Weights of a small GPT-style language model, trained from scratch on English Wikipedia: MLP 320 GELU.
Each number is 128 + 24 x the weight over its row's rms, rounded and kept within 0 to 255. Layers, rows and columns count from 0. Numbers have three digits each. The size before them is the row's rms in percent of the matrix's.

# up: layer 5 MLP up, 320x160, rms 0.21, rows 238-319, columns 40-79
# down: layer 5 MLP down (transposed), 320x160, rms 0.245, rows 238-319, columns 40-79
up238 105:100168151196113153125145147153106097099149156126131149160152112122159106114078150086123138119121158112114119112155150119
down238 102:149115101140120155120099118191145128135166165172128193133117151099086123150153113155109105135128084118151148162129116136
up239 095:147113123165114137125145121139138102143166117151159121126129114090144140123177125148067123136113121090140083115118102114
down239 095:115155128100155101139053171105110075169129109109115129134164123112150139096080106121129101104153147069118130132125134094
up240 200:123141123116108119132124149135169155110131210125116051127158147125117118102095153095085134103124120157109111144117082052
down240 122:151145143133121123095108154136133128139131255137128093146144125132138143118136125119107133121131120106132126155132131119
up241 102:134083161133155133129133145090105103134105159112110123116139126148132142145144130111140163135087137120146097102108095129
down241 105:130086148120136078090135108137078114107167096124137179136166129154156098135093118136064110119148175119135130119122096121
up242 113:107139100123151143103130123144149157148173086139106086136132150132093158093129133118113131111087155104094129164100151098
down242 113:098110122141117165140139113132127162102144128138106176103110118100110112104131083136190113132103140121156160137104162103
up243 097:073101109120102175129105138118134150134140125161106131090189141097146139074135158103108119143106158088061115123123167132
down243 099:112106131134126125177106105124177120110119123088095136126066151138125152116146135116145090156146129138129125154149100135
up244 094:092133146150134122101121213113126125118129119150153099085081146134145144117093136105171083113146152127128094065123130147
down244 093:144110156099133173141136107102121166062113086139131120182116151123113129127142127112086103148127119137136114109113084106
up245 105:079117149106131126131163110133144148122111150144138092108092120117112106127121121103141172107112144166130105176162117110
down245 107:148116121124128122128161128067174108162118085107158104136143094134173148120108114139138170120147153150138112113139153120
up246 095:119139096124120144136185117129123116122143148121117126105128122131148142113058139132168183134169127154121092120134115152
down246 073:149128097124114139139113120138059158198131209130110120117162153111121152138120110106114093134129149131114151172097130125
up247 111:135142143112118141148115165120131152115151156149111124124099127138165110088133160111142166158138116137132143122168103138
down247 112:121143160097103114133093112162152186131134098103136177129133102154131111109148143116167139143120112131100119165091162101
up248 093:082164145120151092133141106135139136068114113110130152137109124108112087128087152106157129078128099141114135097158102125
down248 089:142097120145114130126154153101100196113138115117148166143168115129151168147130153124079116184101173107124121122101131167
up249 085:132096114135119122093108146109158106101120172112116142124151135097134145159147134122127143162147121105137138109123110159
down249 091:161118138118100150116168152149077121130139099132139117074112163145108176084151146150098085138138144127116125122096147120
up250 103:073126125129127132149144122132147114122128128138148070121117104182112133144156177117122103151138162092117087186129118142
down250 104:150108114139161160164137134099157104160133065162147103136106100096117103129125108152096112185137122114103091117100146125
up251 104:124157138121075127141130165079096146150142156142140128114071140125119135135157123137103112126099115183129117152108131151
down251 113:135135115143148118123137103104136108134066140165126171053128136117092068139138137139151109109175128114119147143172122129
up252 077:124175111129105106091129121117103069164122135117129078148135139137138132095132167104128144167118095101113113148120141113
down252 073:115129080089137110127104137127121176099145131107099137089119141116104149121082150132112138143131150138109085149103094177
up253 089:153100102147102122178157124108163111165110116104117153148154115099100155137115102137131139106176126191119151121103130062
down253 086:129174121119150121070137130138124127088083154174135139137144140141154110156109114150098130156104101112116080139140144140
up254 105:071124136126106141108121115179089124149126127135125155119185175106163095112115132151146125159133166111061122105108100127
down254 106:147134114154145141147111148159121124139112198127083125138125080136110133138124115136113134170163133154120083158188096127
up255 099:130103112160139208117131153101147118111165116141126113120151125146144152135109136119141124129158086118173132120117118110
down255 100:117091113133126134165111131155144184156131115110139128140169156112171123123133122138105091137129188131091142100148157102
up256 097:160133093133146113165087108128160178138082078154116120154139149139113133162159143132108159119083156168134112153099133137
down256 101:106159138134173101132155095134124144153078172129113119098110123121151180151131195092109133105093165145124132121142078142
up257 100:166114137135106106128116142120144091084105215122101143144093149122146123103132106102155136102120142122091126099114146091
down257 091:130145093123129132083096124121131113127120201144146094147186099109150155118122096135136127120107105115155155103136130130
up258 091:108129136146150154144091130144146168127097150124193111111094142173159128153110128118133158129074139092116105137127120076
down258 082:101072113132108120161112139134123132103134156110104130140158118099093164121106082145172113150119152140123123124138107149
up259 125:148132140125163148160141125153139067121118110130117143091141148148149119120112153129140124104149095115083177117107090123
down259 125:101103140108135076178111134138151134132146130146140105107121152116124142167116129134157108112117152113126155118139086121
up260 090:111162097131115160129148120090146098133139179127111095159118108071125130111136121143123115094148127162119133133126122111
down260 089:128132110118143114134144067149095148133120087159128109065106156150127123132127140160153110128093138101146088101124125113
up261 101:139118114132154146116169137144177064160119117115171063097137124124108104149094112132124140116155160135164152111126110126
down261 089:126126174144097177119124118092133145114124118102148142117108136105137084107149070087117115159147127137094092137147139151
up262 092:123128129137166127147105157115112106130130122145125110158131132130111146134113130123106118139130127099112098087145098109
down262 103:122136115105134086114104124156110138114118131141123156143180157146126133161154159137166118117089165121118188110098099108
up263 087:112107094139166112097086141173145160116131104163122127160102097115125080151130124087098089067173159117166111116118168084
down263 082:089139099117153121135090107110102096104095139134148125096089110113141139107102167135163185145096097152121109122143116162
up264 106:103168116102086124141138141143147187123131167141162097157159105109137146107127155061146168094139121107142119129113098065
down264 091:122103161157149130104150124149128125123120255133152103124125135149144157146146143149139133103138084117126144159138135151
up265 111:163143114110174122123104087137159165087148114105128164109140116160146137100088100130141137148098121139119133144115134123
down265 109:127098097099155167130141124125115138159118104146081137105152148106125187083152124121113121092118125106135192153139107133
up266 094:146153139142095127129102151127159069117123144078124138128142135148183139157149130111117166106132108136144113104136134132
down266 094:078139132139118111126153073096152120063142101168115104154155062156137152098160132135145110087132124102128117155105124129
up267 118:106081128129110105107124121126131140134122148123133108069126141135131122121114131170116137081168168126122145104116132148
down267 128:145099085123139102163172138124083147132093097151153129094139177132123147154082077117128133110147132120110122125099124135
up268 104:105127148090151156139114153162141080127135105108156113157144151152128145116141097087089159147154169134102124190096139127
down268 111:107100155102091107142154106148137159153168126145112115127125189134123123107158186139140133134174115129097135172160125119
up269 105:100131120118133100139167142111169110100163093128097126153156124091136113115128163093125125146107164125113106148090109118
down269 103:128160107086113108120105089125116181155078132137150126125102151153133099145135158098107130137104118159122123125114128124
up270 096:106136188131139151137103149125153112135072129145115117110099134119130079152159140142152126146144134118112144113097147106
down270 097:156084122135118080160140119093146100137150168166105137159181159117101116103090151176113107096156089132106123154103150137
up271 098:105118119149170122151122144145124149094132130127155132135075103136143120122127141136102144130162134118110132139146120098
down271 097:115096119171094138131134140126156155131128116136144118143132125154097148103118126114139111117132121141094172138146108108
up272 090:189144105139116109113163170101159116142164158075122134128165141137133137156121113132126180133105129123145135097170094096
down272 085:165111094149097118129153126147120178114109126162136123117118121135126113136161104135115102114105119159146149134110141153
up273 093:102120137078115152121118108151113152088135142123157073115132104111127165096134105087108092161087127136114142143158132108
down273 088:128104130136117133121124133149117132132119157139135130129150147149123172114087134109130152107100124097073150128112127113
up274 106:175144125117076137169161152092118125123132138077120123128082170131137103124123120069127117160119130143131096125072155133
down274 108:143179133186118149145139110147133144136144118105121091167129133156079099133093122146150093125125086156096115135121125157
up275 104:104105115142127112188102131138186156145169197168132103104117167101175137125094146131155101156119149114128139128153137115
down275 096:120146140146128125147143096105119139138134202112118158115108125162132154127124146113104129082132102124136129147149109105
up276 097:087143125108168119140105142127102136110124108105111170118160112165123159145144090134127138089150133097128104139125144144
down276 097:149110141141143099122149089099150135124128122160133141105116127131148125130132152116108182163100130094134115165125103129
up277 082:056134141112145107104124093122134155127114138130150085144131127098180133144134114123103148109114194112162148126106120119
down277 078:130129077123112100116129125146119112137150100121139163134096136141106143111134175142127140127149127110106127112129151176
up278 096:128155116098152171125122147148115157112121117156147114073119140122129144108120163119151131146123122149085156131115114104
down278 095:122129146167166105137141119128128154111124138155145109147150118101150142082095137120100119142152091120133164152134088140
up279 105:133123119121150150114148068107143151163126135111126146130151096122124158128123127112122149108075141146091111119142159130
down279 105:141145141093121079134180149110133146132181121126120124109122135113090123097159129119118136122151127133109079148133149109
up280 100:105124157116146107097138119122155109141111145128136167120148109136139115136135164120125175108137141095162157106146125115
down280 106:093158099160143127093117157135097153151133119122115163100167146122126103124152123080165134134130108117110110145144172143
up281 098:121105121145113109152175111145129112128138086132123075141127126093129124182107145140138179116159115118134089179160125157
down281 101:162138103078174103105116138102112176151134152123119160141128097148082098108141116095103123108093131101142118099180125062
up282 082:135154139146112208079161122152169097148155179136156128141134168173127132169137153130112118151125138136134154137119150069
down282 085:145098119146138098160111138103132182096129161127116144135113099099109126107123108146101130114118088112113135156130151150
up283 093:118153130141116147107119149161124153098183108153147151123110136095123099105116117129148143073154161136141133098115121112
down283 095:170099136151134088179148099088131123120113056098153148127156149141135087129125157154164146159137121102126127120117089115
up284 110:153144096102144150134103203107135147143115085139158111111124159133123111104138162094103143128085151112138141113099095097
down284 123:140110139097141134125115122105157137141141050131103149103117141099160152094151092125125136151109094149102120164133140154
up285 097:126114154111084120147121123122179119107107124105098116089122125110146129108142087131120116142107120141147090171154162163
down285 103:134161153134121131138108155117145092119124077109110105193156112135122126153132128155156140125168101122136135157127127127
up286 109:115118095129087154158150131136141162133132128151135111143115153182121144101112082126119120113103182121124129139118157139
down286 118:150104111110110113153139131148137167149128079114127127119157144141119145144134144120139112149178120130095114123123188135
up287 109:081100138099153158156085127140146116082121107156152112152147101157100133103115118136141154121122160117135144150127115132
down287 115:101113144095105164143150131136101167139195084150141134116150150125088107113104124136152124098110139093118105175097151167
up288 097:112121158159105118132137133136100087141111136128129123111128177122146168129158142120182104135152113116084105124154116157
down288 102:146121129121134144144116151149175121176119151126092127106149147133144124063143076124133118127120178139136145150164159123
up289 102:125117091153130143143146187097120088105127113108162130146164163181133118094136154123125159118130116152110103182114138122
down289 108:107119116154147137136182105182082138143112121126165109130152128121096132151150143140139128109118150130133156119093084116
up290 092:126120123157128114150094152122150085120112139183158110136120144133143147146147124120112146147135139132118120160171152127
down290 092:164119146122170165127151142119121116141134135111096119106125115109124112092141153133179081087149107119139127107115116103
up291 106:149092121145083150146138119175142145123149127094108135106173090141153111154117068117139144113119164100105106163095169150
down291 100:122132138096143103142175106097141168158136113138091128089139146132076096127126102093118135131116106149118096162169121105
up292 106:147122131130106106129107096129144147134179150118138097146122156126125161143156153131168146143131128185069108138113157092
down292 104:112090167147105102136091108122133106148186104159122140160118153157132117134109111140160122156133147149147117158128156136
up293 099:132092128149143086132126144113107128122155156119120111148098149096153124137114162128153114118122149113141125138153137114
down293 069:134143138152107131098123130153120137128132204117136132128127102128122120132151205082101123109130116105129110143097115145
up294 103:156127086103103156134137125103099139094084143107137129151118163150144117084098077125136129137138098193125143128140125172
down294 105:159151118112102194113155173194109115096156108140093128070117128121131129102132078129140130147057134136131131113098158119
up295 086:092148127128129150138111147130107137124148121101163137120108118132142112126147145112137166128083143127135119133163070103
down295 081:143129144127135124165150151091096132141079135131116133130126166123136121111108162119149116112168132130156146126126154135
up296 103:169117134156151127135122162123127147095169149165102092105115099129146105112139085168090137110151145097161130122128137150
down296 100:160156129153101111101160123131150122060121130097079111137117097105089087076094153120118096092132118137157101129118114162
up297 089:112138145127144153131131127107146147131125165145152132157135129143122130177115114088113117104161146130139050093146115151
down297 093:140142106147126088137140176136167150107148129128178146115117135114137142102091108142130115152103156113112167085115122146
up298 088:158156115123093152099121121144095145131138134109164134168123109125113078156126136123113121141147147136151152137127089106
down298 081:078122117118141090175148184129164101107092153141105150100121151141071183099125142136147134099150164097148095156173138161
up299 088:117088158110132156137119103075148124146157101137109148096162128130122104108140120081093110105141103168097139117196171083
down299 090:109147156152139129135148157168107129110122120113127099158104174119166129120103109151140147134149137126126149136094148139
up300 092:148152082108089156121171149138154151057140142143131123116077146159131115153159146132109103132121146107167159086080130148
down300 086:126132135128133101135151136165092116124113142105160125148125131118170145153123151070116136120115108143143119142145123129
up301 098:154106160109148080153148097127168167099103112133117128137126128150162115093130128136086110108116120102084132093128123104
down301 100:136122097120081109129100137100129115130103105128087125149124134155134127135139166113164115075089115140124166122132121098
up302 099:113103113113134105152137119160122176091139121138144094156094116168131136096118145133140121127145131122074126157146111126
down302 094:145114103124118099113111144109144182108116140145161118086140136117089121140125178142139131128120141122158141103142112169
up303 106:167132148137161126147151130140133126137126123103098129129102140098090114120176157132145138148150118097135105153175097133
down303 116:137116168130128123119121114136099114125099119148114165130143116073125109125129110119127143104148112076156173112151126133
up304 115:110116181122100115142128145138187098059186125153096147088147157155108122092095118121140139110124132106112119161132139148
down304 130:104139150122153140161132136112151147088146162136101165120130114143053135131092132097109129108114128120143151158104149108
up305 091:156085143137091119106122093123160131147107122132151143145119113110135120155176137101148084115142126176138138130143117112
down305 085:133160154181154108094140169131101131081152125126139159141104131143106150140115129128087158137090143096131127145100129144
up306 104:112166173101116093100142125120131091153101143114177094157134114128155135128123126120123141136171098111130163117110169122
down306 103:105139099122120126139122152113132141116123191085138108152165126130151132138119137110115105120107119124093183153148157084
up307 093:114145109123202115120134089165144122118113166115111133158148137117120129144129135126133144143080134133092100118174163101
down307 101:098087164122154115124154115144129158121143161110117132092116171180114123130110198125172143143124118109101129123142108080
up308 096:133105141098145120130144146149163098106122121150107146102104140109140122140132131115176141124121120174101158141107098117
down308 096:120098103160102104168096121106102113162138190099163104150156135118119129149115097124166115172182076147107147145158159102
up309 104:146120164091143108105147099162104142137134165110168127145137151137105112173110149114107172110107134123080130115096128158
down309 107:177118120109143100129154089157096105174160081131123118107141159126151140144154161131119122123114088087112113126152117141
up310 111:152137199107113136131140175137169134104125093122161118106138102135105110096098130117179144084184117118104135147139098136
down310 119:150108157116129123083153139110101147172130077093092125117124142111094120113129128097129134134092156101155154127150108131
up311 094:112070115129117160143148130120173132063094144129167134132138139140129115128154134152124127078090118144138098126100127134
down311 104:169124117100126123086097114128161130108110141098172120125118102131134095126148137110113124137146155131111154124095128128
up312 104:127109115121146106139169120104172112080160147116144151096130113127106075132102144148188114122122105146137099152135115151
down312 105:139137192155098137114114156160125156141198115153144133139130117158126094107157142178105119107138115122103151124116117142
up313 093:157132146173093121138121126123183156038148106109153146169138163122095135109097128118141140121139060145118145119153134141
down313 092:089123147118123144093126136167108103132114154148147135125122122109142145157142098118101104171122177121133108154103133126
up314 104:113140089151120125136113143123130120114103130139150132111111149175099110120155139137143123116111133159133119071120114128
down314 103:093127106080109091110149087144174166098147114100129155143129139107105137175129155112124141107159114115172125151103127155
up315 093:119145108163107129152115128136104122130133167101136130122133121100138109114161097082081094147132103125061091137084128124
down315 090:092124150167120136100176133123180138094120109153131115160085120150092118138087173176160140108111146124119140143149135134
up316 085:125134135119132084121117180136156134140121126114172141133108131100117161129137079159072135130159135079127121109087118109
down316 086:092142128109136125133147131096153174126175126154096118096143120145105103139086120151129105113131115136133160121135138148
up317 104:124079137122125139134120158154147117147101124139107113084119160115104082107108151131131123140141133126120105111103167157
down317 100:121078116101142153127097132160123116127127165154125132130154147121122174125137148115121137129095104157092091102111127106
up318 084:157158130095133109127136129154127159107142133120127143109174122088163085224135125139145117156108143141159132119151185091
down318 080:089145109146112135128109135098099123106137104152150140136115109140079152088099144110114109146168115122080115095071085143
up319 102:118095187101159117129129188146156129111119136147084152083146123142132125126099123181131112138170164112117098140133131149
down319 104:146162129107118132140064138141115113121086089163150153175130156115143128107129141142117146092120119133135151082151120111